Weights of a small GPT-style language model, trained from scratch on English Wikipedia: 10M parameters, value embeddings.
Each number is 500 + 50 x the weight over its row's rms, rounded and kept within 0 to 999. Layers, rows and columns count from 0. Numbers have three digits each. The size before them is the row's rms in percent of the matrix's.

# layer 2 attention value, 192x192, rms 0.0649, rows 182-191, columns 0-95
087:583452412414486593452569582521631446520470525496405547496522539487559539541516471501539471570470515470486489561526483453508532521486462520493441413448536508504539484553532527410494549519537500503491509465512575527495567526463503550451490426465456563500429517626495562549505440576563533576
094:409645450509461430485335545505385513486446528433443507474576429529396402498530558439557556424508416505481467545513567514474521448495440422514523542517516581507511544502496507545517565390570533486411505495470452504490500572538528542491475427539538528520388506530528585564410537535603510533
100:486636507498447527415457516496467485470499455467464453539498467526483420541491483549551542462563473451439566461520591461502465442548440451502472554531513532437580535411485480474529397435514484479451570479460504434497441534560529503390445411513506516431445497465584534475526480527533487459
097:425528572515509466540424454480494550459441508550484486529512523430514554506477474503532579452464520602605558464470428523484522501523594475530516468432443617556469487431653468394495471558476485529526478528587567548489436543521496490514510449596454419540454445577564581553524432537430500472
112:497464569512467554426461490512568565507430541560479399534481558640601429443517512590450529429518489527543499450480576459367485534533527495554528474506446556508462454529476474547524478519485456482475623449512429587508457528584534505520574465528423489464502570520499479471467535486435475467
102:471510501492551430541423439471411548490483552475525487424461462636422457473502503425575562499533497586477404571496539551535502518453549523485450556380491518492532469480532575568497551433607405442603586504488368502489498520441534448497511448405481532453434443505552481572476541444503388478
091:414494494504525528517531548469460493521582459526438478414546432521469466489433474467534532537427586497463527454554547475517527439479494474488512559475508436430494379389583597442479537547491520457365481448535500443486461422492449504488513472571544534446530505509493556447555602452473559574
107:486548463438521474473441367494463513472541550492476413432486414474483428430374597493581508499571487593457503483480466616463591417387462506586484552584422526496566541495477463619482544524545437469368583533430581477445481518518487576470444499459518525489406523478438577525586451495471503531
095:540468453474506507446554630531520557470464479528502476514586435581583526536540428540442551507431472505521524463472576495459493495445487507524443508393427512528493523483454584546492469511440509343603431510534499568526477500520597533365473451498517498522468520413591491458547447500503512509
096:536467458498521556564485405519518453459512451522498441506491504522457523536541499568561438451475509559493533496618611451479469472523530485506438472477597445537450504514527630534533412485406528471461518538500398461456583519480615563514572433465556542487542477467499424447491581454562501478
# layer 2 attention output (transposed), 192x192, rms 0.0902, rows 182-191, columns 0-95
090:436543415447487458561487459518557481524576459561472501405435544428505422529403494454600568494623524460485546468514566553546534413484527603567514496415413558498487588522542449462524553410471444436512396518504539530529492440455538431500480407547470522527583467523430610476501521492537472541
088:656528451510338508558562447455395502536522505535504496507590504489438464434729518495451504471487502500438504543433452472478558458477542226457512493485465440556532511482458623515529519486504515532486503555508529555472500544513482437581526529505521555597524452468490549481399515476567527500
097:621508437548447512524538468528469471509505420448501429514583566465476487500584449545505479475532424511488495589456525458576515517506525306480527501486495492521565489507431560438602471520511508516488566530509577537514546592494546449513547418454525586516486428473580490480508538574506471430
095:512475444546498499523459554413458528470502537576480520492471462507464557514517499538514567456499545503454534593553538575563495572535507366432539494484507510475467443418599544441490520468494551579465494467490592530484492524540591461491499476479500556653634509451515508521391531493376528520
108:607527469510442531565555456464474528466497566555498443467495450568584476546567527508444490424506500466522489624467541544461521543553455339550521534536427469496408563506485468537446610455510466433485594452431547518553487596522513425514452473505492554536496483428473437498504514502457504465
102:545460520459439460517557483486487519473493498517398464506547476574461425421572448498535555495502538486469558498483398508469485490449623469475443554397531441459511500427526580487454497495545448481568584521452421520552483520494545542464508495505417555504441466537525529523515475467620449464
095:476511492446565487546500508495490499506471403453584459471522468550485486528440474496497563489447509526480436409527516460517551587443454626387503541512540456464510390451447547474533485575461536452444475529536439440541480497520465482610512543445648443360520521472499520547590619479486500660
108:505439508470532464548502492462533539484515506508490412477536502464548451422436511520504539502461512549448515557455375569384585537459449536444474478574387464513596435518463555534516507540521484528455517516517664532453518472518480512509543520515478547464569451473501556485575519460451552438
096:484499499493541532471472519536522437473546431469486445495547477513433503576571407501446506473351468533594490579404472480564484463468495516516441513417395509490555690444532619563450604517435491405602540564490502551475494512468556512592511476507514492436496482544571522547573472475499485433
099:488502513530592508463492490455504509502557482471459404586585492578509474548569519481581456468511491514529523494488549465445482414466517579583447484458620519426425527529532563417516435525517489484490514501492420540555585478516522552525489482506482519507473421508511499475525527478589526430
# layer 2 MLP gate, 512x192, rms 0.0931, rows 0-2, columns 0-95
096:513478491482488521468499461519560535510521527582441429537507582492496543468499567517493580586452603446500497442573490495528432434625586428476573496540516461426458536489476516458418560494503530516459436443485504491442431437495583503545584538523474474540514469384574470425507473485543536457
103:583429428539457543374485499497446443505437578497485575481490479626477570424533482565442519490491496444464519553479525598475549484541508467461554522477508557534404473518478491452541600440550473489547512471466515537437581471407545464633466524491555402531461582458479486490481515420472490558
109:532593453572376501498557524493419435472488470510525609480411452566503527473562455488517534504549515494462459461488499568431588463501419427471514553514443447474431482482417550493507478490502446457532595471463616537512457420540521434556539515451468583542509473488511580530407563531553500486
# layer 2 MLP up, 512x192, rms 0.093, rows 0-2, columns 0-95
093:500550532496513499479594481505542507497452502555542519487454561435563547529518490548479514473442476566512499545560510517519491532485458488556547503611510483518492422492386537396530486473518627606503494446623484466533501507522579452518479532508486581481484549519460508457453503458454534497
094:483461526382554547401472525466496471505584571527420471476464470592470472573514458510499560576549452522459437545390554479465562489583566523488567626507471549460455485515515509553479495499461507478533461524486481486476510489424562440620566509438537510484482566530504529510592571594470524537
091:547425434441560574468558461468596496610512519509521534412527549486510504492551514494530507450563520508547536444536499577535469538508471510609528445484566496500531514516435532507566553525476487478508431611552509598502510498497561519552454568514477504477538431442436496532549447390443463561
# layer 2 MLP down (transposed), 512x192, rms 0.0894, rows 0-2, columns 0-95
098:519445562532509523495455484534472466536466528467496359539591465550486472630491478555511479482513484548479549531580458455570485543447519604532490384502533418500609528445450440455523542493451539488479414465549533488553530481542550530437491522429536544472510462493525432511368438483497493421
097:459519490486574427487562458454463552520481501535594573585522488544480424526479481411566481513464509422491493424422470536423566435484545623503423568491473537463497502518470466562488409492518530498531534450565459513502521584495480549453547511586494530401557512561473454473573439467511527496
094:568444488432432516505572437548519491569448557453480530414578549601555597559482509433518478466504397527470521520439537415463472490540530446596440504453437481511452497539509530520494508400485539540536435541504541581502475470532463536501446541482506567474492557521442469451576453421429481559